Weights of a small GPT-style language model, trained from scratch on English Wikipedia.
Size: width 640, 5 heads of 128, MLP 3840 squared ReLU, vocabulary 50838.
Architecture: RMSNorm before each block, rotary positions, biases on query, key and value, embeddings untied during training, normalized queries and keys, local attention windows, hashed n-gram embeddings, a smear gate.
Training: 839M tokens, 12527 steps.
Each number is 128 + 24 x the weight over the matrix's rms, rounded and kept within 0 to 255. Layers, rows and columns count from 0. Numbers have three digits each.

# layer 7 MLP up, 3840x640, rms 0.126, rows 1815-2020, columns 608-639
109122140124124123132136118115111129119122137118128135109135129118134125123122114126126112147129
124124130129128125129135134130132133128128125129142126131128127130125124129129128125131127128127
119094119142098136107141093130121083092140126130107206082101100103134134144104148083141111144121
131132108103138187144128140115085044131138123182148127146083103085099123078159112100110122136106
124186134158116136127193163124133121153119128115090116110114102138082158139170113144150071104150
141137117178155103140165117105114100137136128145126166096133144201101111165112081125141132083188
126128127129128129127129127128127129126125128126128127129127130125127127130130126128128127130128
131130127130128131130128128130128129127130130128130128131128128127124126130126127127126129129129
100164097136108148154135140118132154105129193178107123142193128138094121136129103127166112160170
131121137124141136104134129123129113124092112125107116112120117121147125112150122124125134123106
122132111118172144129134136142116120153130136077147092159103118116125157102110114122146142140125
118106112143137162102122143130121126047137157116102149131122134135109122120139109122172123158131
144105148115144105118092159157086152109103132092136109093113111135146133152170116133118127128118
120109129094180146130138127121174129146075189127080131153117098126165134117049146147152188143107
113127147125130122103114129133154122085135112171141145094160108129116163136097126114136147117133
120108072136118151126087072102141116157115123122098136102107133157116114105141108139106110132136
108127146133093126074177122150114108106103139102120179144105028067085148082128126171149121120140
127141175164088185142150181081142156192161163133125083110208132123139182070189129051131097120094
125136133137121124142159154118143171147053142126129135097120177099133097127085142109139128087128
131137133139165099146166155129135121127149131108137164127146147143121135133141131123142127166154
137122152133138119085120146130135156178115127119127146129150134055158099138125102115139147141123
125127125125123124124127126125127128128121124130129125123125131131127127127135126127122135134133
116127141129110156120129133146140101110124136113107148144075133145146116113152128125141144144109
121120111115130131112121141116121110130132132145122132128121120105123139117129131114129119139134
170105125084131139126148174144097119106118121138178155125100142133104088122131126119112154196108
125088117166142131140075127148149149134128111152131119095109112109112123096143094100128102132098
148145115172108136120060122184047146135140113123133135100213089097111106155119117141127057126167
122121153038126131107154132127148159090145129125115113101111130149173147130135118091152109165094
096131129138115132126153121133136119114109112113140118131110135136122116128136136133137130140132
112080137142064121185155109161109185145122062152141140153136113019212075022109156096105162130112
128127129126127128128128127128129129127128129128127126127128128128128129129129128129127129127126
143118114109103105139117103121109193126151132145139145114119152130150159130106121132100105092106
125159122082083150107055139109168161129108107122111092143095125122105120166093145175134085156127
104134151137146125129130132125143126134124130114150134129118134153129115131145100124126131126104
132123129131129129128131129124134128126131128126131130127127132134124129126126132121130126122122
132144128127131118094129122113113117118133150117123120110141145151117151161151120119138119143139
128105111116126154145139178068158154125145139083119139131110139139120141151114119103091105170150
073116131107100114107071157112161133123131129147125109141129108128142125136102139101157171126125
091074126154127151146160111115150121150164132128169177127094122142102124168100147141094152146122
099096114195111165114140150132139122150117129150134123115100136113166170149135241134108112139129
131131071141134097154126149168103130120130130108176135098123128108134133124118142144140137150120
128128137144121124129135111120139120113133130137137133138139121120124123121119118124123139125130
122131135120126131124139132132130129120123123134126130134121127122135121110137132133133131130123
122118144128126125126149132142140129123118131122127135129132126134118138131118128133131126130124
093106109168120111092115117140124138134105116092119152115105124146171120106112131113088119135112
128138144125098103156140115175145181104119089155126077085143100162080136146106141150101120153126
135185137133136130189133142111125122134121100183128232150087103137103137157127122144147095124134
136109119141129152090141111173158175112130130118126109099099096066129140104172155090087115128152
148155118121105119114138147108173102124122093138147102116084112171061133127124078147078121092182
142120087131133140124142121123132135114134111100131146106138125166130135131139115132123126118132
112138064175139078111141153124135137114121109176193112095147091134159128118123129095131112211080
124093127071074114132146172122107153140135082064099139183110097126119106117138129142156200165094
144146114129089125173123102094167126180143116170104151104112110119118107137138124133129136150106
153141109150126097138102105103111155132158105138141126118160087155156089160135122151134105132087
124120144106152079168158128118149136123080164106117130113138190132142090118138182096073136121177
097123157128090136117183092151107071061159169122099124125112135083107118092161120130122151163140
109171184122136124146157150147086146126083107172092175173143144096179179144160132118122116097134
111162119134158108140119099133143102136142140136098133132139101145155115085125150133149125171103
124071087102133102137152115145140142092142096143143145131133133172106101142075123150127146113143
126091106201131098140121175117122150088138135131125106152096152119094144119118141146135186107130
121134123132128130128129124129121125121128136130132126120129136127127129133131135135129121130134
132115097066144151124133169112165129115161106124094109137080153102125116113129118115183118143107
125148147166142129139108140133094127157090189118100150104116110119125076125144128137092075098101
076112155114133099127121180124119117099115161127147131156125116124129119106135094168117152124113
118158187147124145167192172159100126128103104095140138111140131140112075148123209126103132171090
132141122138117128147124121122140138139131119122133127124146117121133139125139123129124156095127
124134127124119121123132134124126119117124124123128136126121126130122134122128131142123128133134
128099146109176158133117110122075139105077142127116094171099147147158146126151126102146104113132
142096089138110133109121159153136133167104097064133097085117160154166133129144132115156089075109
160101105143166138100123127136134103150130068149104125098157107128120150162119110179121104098106
138108144191149079118142135113136150117097161119140144105098136112129119101146115108154130172155
126129128129128129128130130128128129127127127129129128129128127127130129127127128128128128128127
128107113056119120100159140138142122126076193160141133075095118151108124130052167211096159083125
126161135103121139123155121120143200085172121157096131108136165153103128119114162147149158127100
068120100133133148158203146100074094143095135097160122098125131120116117146139072141158109128155
138116118143179138119097120126158148105158123157136132176079101152097106113119079120130100171079
130131130129131129130132129128128127129128128131128129127124132129127131125126128127128129127126
168135100120141121089054152136141133128110074075112068156097095142148094109135128142113096102115
152117169089136094120088106100128133081160161098154106109118097130144126105122136100127110160099
118080116154111146126083108117170159058140115147144155127107156120124112093129149093119119146135
139099119116138126131150107127125160160107170097114136092123166128171136114112113154146137120147
113137127121162137169150143111148095119154121117160097135077152099120109089141130117214086111074
100105132134076183136115118096131162136106183128155163201112120129118075057102178101144131138120
120118185160166138134111161125134083187140130111162134160121136190121071161159125137133117122132
090125137109147134108127138134147166152130164137136128145120139112157125180151144132135109091159
123137124124128127131133124129128129122128132135125132128123129130127128123129128126132129126128
065148109129172114144152123152110128121180137151112173183093095135122139166118137100133131122105
108122113105131085129148155117101115144121122127106173168124091147159157128116101150153135106132
142106132147112172091111132113081107160130083109093168080136089144119180096056143096129085142114
121129138126125124130137133123125139139125121117123118126117117122133126140139119122119124132124
097116143130180145111146143100113137118128128120167138107114111131135129116148102124113103137117
098090131132112114114108124127163077141126159172150106167134114102151172157129115122125117121120
162148155134152114167170130144152168165076123115121150154110141108134126098109122117130139142116
149123131139142132138147134102138119124099141124123093154175170168149144152114159106125095142118
170147085136115163137113145087103000122117137179160114197160082063140077110137122108144054193114
154099130125145155114109150121087161125139187110098122144122084143108126109140157140099147148155
126136119118117118138136117124117120114133134135127120123127121138139133124138123137132134126137
076116161117165141100138114140145138134130161104138148134151090155139161147162152136108119154137
129114133129119113138134131127120117125128129135132126128138134122131129125119129132120126139121
100155143120155140105100094134241157167110106131142151161046158121150177136189108131175115130095
111101094152155107145150090133090117110159098142136130181136098084117167091124133095124129133196
122138141188076120129135103122137127131136109127117134071113111145154120119118099126125171141149
152136086177106159116176184136197145161106111113083145110137124138090125097150142142125097159132
135117146082087095095094135121149168149172115183142140107092130114085124064095132058131114124076
123110164119122131125111135120136087139118130126121123124141154129124110099121108136135110092116
114137115117106111131122148128116129126136140135131126137124128134139129133137120112110113110130
139138112106158095200104119106174186156095121157140111137090164118142128128128104154126120122146
112148150103104159149121079133136155135167180136121153133170126114185145110087117124116078152140
130046047180075108087121133138141143103108136125108110127130155128113128133153192131132164120088
119124111102127126140131143133126134152134098112134101125119119127127126137122122132149126140141
128134125137128131130137125125124123124127125123123130125139124134127135123126119119130127124133
113145132152117131127162137143121182105130109149094102130116117118131120095127105111140131192136
125125132125132130127127130128130131128127128133133128123131130131132124130131132124133132117129
136128143118111113048165094112127118144107143114149135121152133132104140111144121108138145133153
131132128132127133131122122114124128136133132126130133131126125119135123132125126132133130134123
169111132110130121117148093098147135123100168087130113108123105142129151154065097103129131170127
162116128068119094094139121104160135108118143122150090155094107115088125092100158149096107111125
139157119099091118123132168070154132097122130070104141150136152107122108099117160136164142094149
164127143136117169129144077130077120097175128144127101138128105124099125132141159183132101108093
106139110128138128113120133131127112137109114133127135116113152109145125137145143146110131120134
115117121108160104164103143120142097101151100144112122109123084129164134163099166110149104151168
110156113104147117099128124123146117151131122143102089091117129143092133127121123169123160127136
086120115139172116175166117139114151077178102142113144098146140151140114162150129128139131122114
091089182119168124105182137111075156177083106113139097081130107141132162113139116130091124107134
128128130125128129128126129128131129128127130127128128126129127128128127130129127127125127129128
126124134137130125126139126132130128125133120121142125118132134136121129129135124128123124129130
118129118125125130115133130111136153170148150147101161122143130079108150100171124148164151186130
109164146139126088092152129131128151114121100109097140130147114138084146084123160175166131101139
163109125118131111132125114124131162143088143129120136137154158125123122077081125114085149110095
142156118153112140140118084130068116131069152169151120110091114107142135114124132092154124178137
088126119136113146168093145085087108149196111135127148132123141106153148145089102180096129164172
129140109143134099113135143134104092119158130144120140139120130113123119127113130161139119157140
115090115134110113127116109087198187092147113155124135154124142158137125172088135118105113117133
160116158162106088093132081138085121129117145139164090125110150121124086073111100168130088129132
132117127136130126123124129130130133130124126133134125131132125127130137127122131128124136123128
159115145121156136140129174097119126158125129151140093164135112111128123077135201136152139135169
148111131126166109095107121078138099188110115111127082123112149145122143145116143121162159099126
124194055090113205106122149148117145106147137130144142155132158137135093090088183086159155163160
166106091134115073121104111129145146148149100167092116176121167131163085080119122114149084116136
126127127128128129130129127127128128129128129129126129127128129130127129127129127126128128130128
049192140118163162145132100124122090103098135154108153160166141179138161115086071108152126157097
069159108136125147095132142079136150152119149113118147144088145096151104123156101151122125156175
098112122114147114116118139141125090111139123137090132106140134159113073088119150091113160131163
111157156104106128177149155131087139114143126101130160117149099157141102102093143147131158140124
135135164161134139074139102162151120200106120096055071130141116089167110162174118062099166161164
142123123111127108113161134158139135131125134118135133108126143133109134126094147153126149128147
137167135145120144093128102116158136143097110129114128112093155137104117086142104149126121113101
151129127122114125146143115131153109110120119136149131188139145146140125113141119122109137133156
149127084122137136105110168137142141073117127151143077113165138165101146103173159152135093128135
129129129126129129130126123131130127128126133128128130125130130124125130128126129121126126127124
109161056120095161181133173147168144127143163116139097141151118148093101150148110114122142112105
145142146089117192078144167130120150167138095109073145143098162136090154116120109096093102118078
125119102166136116118185149155128113111165140125120127087127142147163130154142142075102165094052
136081124181165138165121140145113128105127119112134104118134112136131152114087117110094136149095
131129128130128129130127127127129127126126128126132126128128127127128126128128128127127131126128
140112130159130152108181126118144099137138080164099102076085154081130113106121115075123142133150
131122170117149102116147132147141145123136123079171083140148147105124138134150159124131104168168
138098135113092115115082140142104139131122114151143162138137107142146191091139157135139143091125
110101098130131130115114138151151099163102089157129110150137111067088080111142119183166121177154
130137141212115135125128149145172138118097158150084135135062154080188123063092135136151179105099
154137159121125111135175122087178134128147170109123091178108123158136132153135130086095118124113
129113164138146164127159116116112121128120136130159132151180126171129131132090090105143156155148
113141128066130111103133154139149098182130073126123144096096106118133146076125132153134102101137
099124148098107096145117164115120108136121129148135161108133177120120120194106125135152098119142
124106155144150135136175122108131117122099098143119164139100176137170095109180135099122127119125
107149163097141110142125132138165109177087121165149116101123121121056099090127101168155149131168
121122099182087100126129112120039100133084158149153120124170176139119127078116085081130154144133
131131129131130133131124137126129124124130129125126127125127131133126124126129133132134132129128
071113119112129079144134122090061161133109108138119160128110084113090113137111122146159134132127
150138136158114126128117117133141105106084088150121124130152140137122107129139105142136166115132
119130087151143140137152133136113151138142148151099150139150100127132114135127109111120091126123
154170126109153124124128134124116155099135093120073158128144141115152129107126114135179088118120
134123152100124106126104122107113155108121141143172120148155122138137106120115115127157114143135
130102109135114133135128134125109131120103132140127121134124119158131125137137132141125154110126
163133168187137133127138139136150166113068111132156088128153103127112147136137189079125158161096
106134132126130126115137136128117122100133125131113117123132132130149129115121141123139116125119
117151080080090099070102120088145120144131155155115155136135155139070145100118118110187121134144
107171112120112122108129138133139151108085147100089133125100110164157118112114106128154146134139
132103130145136116123135116151132144120125117107146116118153123133099137123124125117124140115138
137088158159090143152127110102141130145110119072132143112128086187106132145119118145105133132169
125137139142110132149140148135126122109128112124137129139143128128116141139147129131129147116121
137126096126100090110077119124136124187155080191165106115093094151068091136163121074148087115125
137120120137132108135157109087155052143132094127118116121082076102105117093114151145121094101138
130104138113144150132163125171123110143134125130112129148126117109155133099105155137141161129119
130127131129130127126128128130128129131125127129129128127121132128124129127131131128128126127127
131111106151135128145093118128114102111104145155155117145114141131147143079105093112138115166132
101096165136128137102107150140108121096174158088129181137182132100129134119106097117102150113136
132122127136114133116120131128144138145131151134129119163114137119139130122108117134138120126108
140139146116114165115121122134183170140087128079151098136118150115157167189133147074069130104111
107128165187106142147108116141140098107120129137117113094120138095132128129129136150140129124127
117120137121118138116127134121112117101145118108138143146125122146131118120173126115123146124128
103125105135147118128140138181127097169079134122142132104154128168102142083100135078134120167133
155079121084127160128171123121144161165116135109130138121138120081147139111062146108159109114104
125125127126129128128128127127127129128131135125130128123129126127131132129125130125124126127128
131136124131135131129107135129112138132147131103137131129127133107114133134110123130128125131128
139134124145081126114127122130116136105158124095121105090150103106127119105114106167132135120157
124129126129131125124129130127130132128129128129122125130129124125134128128126125127130129127130
098155098131141157121141121093139157109119099102136099123109103166139110217128089139106115118114
136097143103116142143125148148132110135128134125118132128122125164121138132102146112156132162116
123181125115136134150171121125156104114115091132138120138127117093162149129139194154156125155134
091109145066076118129123094109154163149123142093144126145125137137132144143133114105158153137118
102121142127131171126105133148140099135130118150152194061124138115128086123130123126125114171169
131128130126127130127129127128130129128128125129127130128128130127127129127127125131127128128127
109115141146149104146156125079130138092159125152171131088142098098125141134123136117146115119157
178133123100136137113122176094105154199178152133099085149128099130122159114121154120136068120148
132131129121123119131140134137119132131131127132119120123129124132134124124135126132131129124125
# layer 7 MLP down (transposed), 3840x640, rms 0.0368, rows 1815-2019, columns 608-639
136138123129139115123119136116141149148126124136120143135109124115120122135118124139130121150131
132123127122127135125125120128128133126129121129120130128123127131127124128124133130136127130126
150078140123146113086136128146100145115099121101118119129128095134137131173120142155135156113139
135118091097153124091122100099156129163090114112145152193127096076135094102129052127125113110120
126182203161190102172173112105116146114175154166136117141144084093138090102117146168107077153116
103162128124110132150124118132135133137127119152121061188115126135140147144104165177137149130126
129126128129127129128127127126128130128125126129129128127127127129129126126126128130128129128131
128128129129126127129130128127124127129129127133129125127130128129128127129129126128129129126129
101138115162141135158099101136099109109128109147116161135158103123100174137176133093113143093128
125132119138124120117110125124124133135127131128136126135121111144118144108132135113146129114134
126168161120118155126120149140121118140124133133118137145094119149132142143154109142132151122080
117130133145128103122123143135118162127120109113097151125110111080133101145116112105135133174095
121157081155133142139119129096106120122107144101137129102145142126140120140145094127090143135146
075116171128113137158118120094141131185113100178121154071124107122118102123120113121187147126138
109145121136134131127140102161176135080136092124151088133138174148106107168118118140102166124117
129102116139123107078124134121134097132127089113152115103117125102138134123146120130094152115156
145143135099166105148105123096136162089083157116108172100096117058110176124129155145153145099137
188054130147108145108135133146188093121163080107116110179177160136128104176134163108068121123100
160116103115054121082117137087084125069161112147083110085126156091110113148117141163102103159203
118128132137139122127127131171134138155096136106102141139117108140119155120094146082156122167115
118142095116173100136124128151122173154113161112119110137102110109111101182160117134159156141115
122131127131126129127121126127132136133126130121124124127131133123125129129131127122130131128134
131107121131153139136127149081152160153114121143110135122134091116115189144116111110121079127093
135126147123129119131140141094131141120134143121125150131154125139127137132114128124130129121119
164122115135140093128132153141147158169106141130127102106108083123121134110143113136139111144125
136144139133135117117144127115100131127131123137102125121123165167144092137081129104146102145104
108111101089156090111075102048124163173118150118116138081120114140158168180130125148133132160108
137096130124103136105119132144117097093117122115157135075137109144118134159157119122155104176111
130109138117102101118131143132143107161093151127093113119139115180170103122106132115121120155124
164163130102086117115119126091126155110164175100117104149100166129139116152108116109124103164139
129127127127128129128128129128128128127128128128128128128128128127129128129129128128129128127128
147115101089148155119079143177117119137159149140135143147115117144097123146138160122132108141136
145147169096125079108138139162134162156155112096145091206108101099099087186098114158151126192127
128138139131136115130134124112119119117124139137114139145118113122133135126118136124136141115130
130128126129127125126135130128130131126127126127125128128128128136129127127130128123131133124125
124148104117111151158126119141147153088144124129120117161110132143122122148157153146116121125126
137115155144105166148060171156121124134112182061120113171111165159094134151115131118184133128114
139155159134169122146110189127124133105173131149136137135162144122133161138120116085139177127141
150152113134125116115098138126089081162118109116172153149116100157129115140152072121115102145126
101086126149102128188099137122129130112179156099142102120107157075156114174150149114108086181169
147123102138125107162116138117139129097103140145122149115141083133123127141117129125157132150129
129131133129122135141124129138139116138122128130136137135135125133126128124114110131121124125118
129130126128127129130130130112130129123134123130128124126129135134126131128127124130119126126119
131128124133127109132115121106117138123123122133124119145108130126108115121134115136153111147142
073170113146110134129114085096167148099125127097090121127125154119106121160122110144154144112134
107130147200154136069111156134168144139177173107171167140184164156114136057091141126110131079180
159138065152109141120178088108138204119119121165173142148104105194179141111156098137088157117110
131139120148140186092152160135125131123130124104100125121071089139119060085170125141165143131130
102106168104126138109095149098163136094115120152135166150144164096164104124120066109152113115139
139132117130135142131115147113143148109122130149123128148141119129121132148117118130113137132128
130145132123062110108120135169112122110152124128109148103155122180108176110090096115106106150132
119112078124094092187135142154098108127114123122114140113130149132145231133175136106126179112147
137156134118115114129098104151121121091133150123099134113123145133132146123129128116113138110115
152126121153130113090127142111103151085158139129146145138133115143167171117140113158086097131116
104124133114127103139127118078108117141150120142111112119132111167162126124113154169100127115153
170159084130102120133164127111143117121066102129169149113146119127111151117202123113123117117132
158092138142123104104132109152099116141138121131115112115095168137131121144145117150149137128131
130097115119106126142105109147117148131129120147148124142136147134140144087103119118162101143130
144121174134153091131125140090139166092155140115105120124145129167086126149151139110139167132164
153189194123073162146119075102174097100189120105192164163159136096087129155106129165166120083158
134123128130134133133124128113130132128126122135127126130130118129133120131132132130135129129127
150136124167115113120125174096049146162162202123104170097087113089147128144138147093126084131085
143168133141100112144182102110097155102137077146128134139167152120135134169167087116175174165112
097140130148118079098123150120162142122141118121138133119116099124167143184120140114137120110111
138117134134141126164100129129087111151076106132146118126145096125168126122157171092079171091153
117121130120131133114110128131133135133124128124121123135115135134115125127131125123133124125141
128127131130123134125134135129132126127128128117131122125132122137126133126130116137128130134122
106149102084150144144099163117155089106184153118093119119127127162130187140148097096101136125143
122160155145142130079123142137139109126114148148146119174111149116131086156082126153099156115166
107101142092094094154118127144143102135161122144097145159126164104113084071085094148153091120122
120100122126141141137115145116153136159130128154121166162108098138139102108125141129146158111092
128128128128129128128128128128129128128128127128127128128128129128127128128128128128128129128128
185098147113204158141167120108091115118138119113107098133121153168148185114095136128126145062152
116139104152148144098098143135131152091183139068064106143136163121150119153095137114090120084138
141095105144109160079184130127154119118104110129150119122122125128120139110131094149167161185162
097089139109135166118097179165086113111092128167120213161133136181152089157171101186170158136106
128125130124127128129128129133129124127128129131128129129131131128128129128128130124128130129127
124196106119110097125132156151124093114091075111160112120127154122115138156189128179143164145127
146186114084138141092103086181132100113107101128093179097094131131110111114184154144131148099137
126147135091119124122142053103081108137134165142110127150088129128128151109118134106094168095157
123145111138140121131109112142132107130110112088112112159180111118156150127087113146094098102142
117130098119185116145116076117136143140152131074069152154101138126125132161091102112144135125136
078088189104112121107130109109074154156125108044142094086176068106172178071164063158140079127137
127115170113142092141128100087150167075100119161105154092137208148072095108141161116178075119135
159117104134114138133125130095115124121119130150178127115144148102157121129129095105141141100112
131124129129125126123124131125134127125122126127125125131126132132130128124122128130131129133127
113121120122112112098101127124063143111115138151102138138130101160097092109105131130128118133106
109129128115137138124142123095146100116131103103128105117136121127104137096139126137106118135125
139104150119161162072106091070104129141143104116103105113137143098128159163164055066168130080126
137128121118120114124122120140128124125120131145139138126135139134127137124131134122130122136124
121114140134152096163136165116083170170133140157098085166135127178115147092111128147121129102132
158098108142133110112084118098100102143121137148179155128153158135084139192078126158116127108103
102138154117125151123175099120160149136113149167157107095146143111172124130148146124139145103080
161118103131125099135113148156123141155101146130163122156139176096179131144074117136130091152111
134184114100129095097151171107073036129103106105131133132162143127168040213154113097060071173138
114129129129164134108133128186108138143133094126110140122083159105149135099138120126110119133137
121127138127131122124140125130137135123119123132125129140121120130126119123129128125130131132129
110117083101134114147109147180132101167118108108094132123129140068134090196193144147114102155132
140133118131127123134125126130136130114134139126113142127129133137130114123142128127146128134133
132132160099170092125090158141106104189151130180169097133074122143082106080156171119055119155082
150079118113098113115104122142099154167164123126147058098143139134191161133105134148154116081075
156121137111056079122196104103153144108163141153125130120146168139173133121150135074065192115142
121164154139056129104107126159130159129123158120112136135139112155112099143107078111140186128160
173127148206092150140128145119142144092188152157056092138128134093087133171108104165152187141071
137160149118139139140131141124126122149137087117105139133106113130139118135128120103138131141139
138115134120123132125128122131146142131128107133112104149122138132123108135131119124126110127128
075139162107116184064158143116135127122204136132178161139182111113134165140098156095111128129109
164100148106092124148115123136158117168196123093093139112146155137148112148184128115120117122105
104104090128062129105156096165173153098100102122140120102150122181141119171149108123179160140070
142122116127099141118134123113125143131123106138126138130125108136133144144115127142144146115110
135129122129135124122129141112127126127128124130125132129130128139124127128139122126134130126137
132098205072139137163082150084076095109083099127108184163151115144112107104145154111119128164099
123128126126127125124129128123130132127126131124122127127130131130128123122128125126126125123129
104154123111136150122143069108119152150117114122090143116142132096147156148123146133135095141085
125126115128131129136123131114132124124125123134128131131137133136120134132130123122131126130131
145106154129100112124153155144192174147102172119099123182080138142042152153121159087115148153109
119161123131115124114103098117096136137116087147108140113109113153120142159147137140108117112142
139117139122137133102157182105154152136103105156109097092156146158155139137140120121175152189119
143137135102129159116122118097164139145169094132119146082126103161120125112138143130134130144142
134143124134138139132133113090138119116135142133130144139119119128136132137124128136132132117110
104143139112120103097116162087126147132113145133130123123153091171123170155153108140111121135097
160107149170135113138111116141136168122111132107089135132123123097076118136137156118107101123126
138127088150110118109170079142184152111136147104120180093137139090124152211149171168160099107148
148174122168125123124178141167159113112106166155142106166127067074124140103105155114059099141163
128129127128128127128130129129128129128129129128127128127129128127129128125127127126127127127128
136123126125130129131132131124129126132120131128119125134130129126123123124122123126129136129124
128120127105084122108124124127105148136133102127170108144138109152097146158122114119146123138188
144164188149142172123067191088107091112119114124145140033136117181196175068114159171130148153105
125132133119122125132114180103133151106138129102173192159110115107150150153116137127143140176136
085113153135118132120111143136177133087088083145134166090125125089154124106119113122114160173133
070107080112109075111108113145110137205087073148142157143134116086153127128176150166085164115158
136153117130127128155132132119126143142114135119112139114148126136173133127132120129123112141134
134112112112076125159142100145185140142103110083144147152131119159101144149127109129142105164125
145119143113116096137156147100164127155157133154136168123141114094122132115139121130119123123135
124130121127132135127128132118121127131125129129120124128126135134133124128124129126130124130131
194123144150109127133125098114119146108133135150094160120115112118109157122155122132112140132153
097099120134131123140108148129153143114111132103124142141104129115119139140147136111135154143107
118155139140092122088123145156081138105095170132168117115196150139128131107089158095158142123153
113104150131171129139128090137132109128064151114153093170175148167173117071152129126174114122143
128128130129128128129128128128129128128126128129127127128128128128127128129128128127129127128129
149154100156168175089211107175095114123139059122162097147086152066156118106170153116060162109131
116131139096153162122080148139150117191125154108069161133142115157157115092123103190106174115135
131125126141147097139132122160108115115095126160109139074093119077111089114167066154149156149111
137180149133151133166144084123123144103122103110168102154125169114125183123122117181121110133095
153108055160134131118106127168178058124140169119132069187164199123091125143156061022079133124143
121098128136119145131124123106120119135130133115114110125125112103117148147130133132119137138116
110143129124123124135153127128126107119161162127175135156129091141141147125110127131151105149147
097133126140125155095143131147104141121148152153157098142124116111103128125152126142104126126115
151149163159129111123128143131101144151156114125106053109158103126127167116151134130124140137153
132128126127126129129127130125131123129124133126129125132126128128126129127126128126129130127129
105146135110130143114124101136167088123116110131114115183105120110129183143120097100102112105060
176088136116135155163152124090126175151126121102101109119144140131135120099137151153153115083123
099103159143096126177145085128145134177157096145196140149127116104131097118196125109165078113093
122118120151117106134130135112138116121107094097088140142116141138142108122147128117105115130128
129128128127129127130127128129129129129127126127130127127129130128127127129129127127127127127128
142096141113117100121140177133089062094103214159088122150150120140143093157153146219140099170191
112162109101114112129143116069142124116103086129141114072130136122166141128138106118135116109083
111143151091178113109143101162157133139165138153087088139155144150168104132118108190077107130149
098099098124150115128137105129101168136163108136133163126093125134053161102133132151179099114115
101108167190115127180129100094117149169119117101117140115133130130173132091092156102124170124096
128118070121077155126123138090143116161132063126104125136150112125118120172175117132103128135116
140155126113121086135145098149096144136082153120144107120108120102121115150160098116102061132134
117137084121153110131147137124132115115152149087103124110116114131148093130109125133113117099162
150102125140123160099090136058073109120095088139113167149175139159103091195128153123108132167142
132151127083156107107167079170136181133103120129095147138095135117141192119136139121129088119146
137180175100156099112093122116146159123137106130099120086131132125121087148132164157140132144132
107182138133141150114115072102133127150127133166134042069116125156180095220119080137170116124104
127127125124129125130130131127132132133128125130121128126125128128129127122126126126132130129127
100141138158117101125130157158126129088157179140159127140140101135156146137149143100130137129115
122110135134139108098145124099112166134136136102130125167148115141112132151169112146136104133114
147116128130159149149108126114131115127096133114161075141097144121149121120148156138128148096146
142121108135113117120128112118104140116109125126134114098123124155111120165125163122101161157126
146134157094109097173116177135133141118126116142172145120126144117123116125105107115159134135122
127113128130136129124130126116164114128126120129135124142117100138124119126143120129144120117139
110127155126116162098149115148141091130134145143105109143131150101152140133109132122140129150074
119147137144129124121123127122136130142113143113139133133113108126134127113133120123122133120137
185146152137127114056165126149098146105132118108168118124132141131079114135160138138138099091144
138074117138112167102126166142128122136107076120095103168143156130117124065105140096137136123141
142113140106134122136136123119118138124113135139131138120117125128127132112138132142125130136139
144103152112168141090111144161109136103123076133105135100089155087121146157140131113135137160181
114126133143119131128137128132144110106109153134131132130129127144111128123134140118111127133131
120108142073140098093111108131139130125084134148100120158126131127140093110133099103130117103139
112139134130148120097122114133123110114148139096115142135116160144135121150147139142116120127143
152094143111106115135135115137151125139121137099115116117122118134108107088110130153166089137130
127128128126126128131128128129124131131126131127129129130124129129131128127127125127126125125127
158077130103096118137105143148119157115103107102147147069133122113103144074142127084153140148120
160111159142159094163138121117162156177077132155113058117078186159103103091130154113141126107132
111131131131125131116134115126126130122144130136124133123119118139126125116123155108113120118138
135145143116109161149140114124130177129105129159148142130133167134137144136130135143116139069126
167113106110160131141156149185109112152094115118166138155173123122116177102172130115134153095162
109126126148129107112117119112128133133120135122123113118124140127137110109103135120106121118134
087126162135065106123134111122111143128113137163102166124099130134140133128120143094122133108145
079123114178153141102108131134133121093146119127151165112149124170120122110138086155126139143095
129131125129128131125124128128124127125130124127128129129131130132124130124126123126126124128129
129125123116122133124128125124123130123143109128121136124128134140112128125130133135119123129127
157110110119117151124161116103124147125123083143135123151097116126158118125142130143092151172179
128130128133124128124127130126133131126128129126126128128131128130129127126131128128129131129127
141095135161127166109164157160166127162110101097134074189125091139148195143112141129139159108173
134131135153123132139147144127119128137117110118097102166156113140137154117126121145105146128115
116129139129102123098099146084121152159131145138106123143140157148114125127126157193109146157126
121131123128140053174119108097093098162136116140133132169152163092130092163127090117162147120150
124148125135106112121094148150189097136108086157156071155139121115070146113121106138104121093115
129129129131127131128129128129130126128126130127129127129129127131129129127130128129127126126131
113141122131134159147093099150083152080117145148090088111121165130167085126144129091109135126120
069130156093128144104155167079135088127101123150120132158196071103104128144132134172088158140130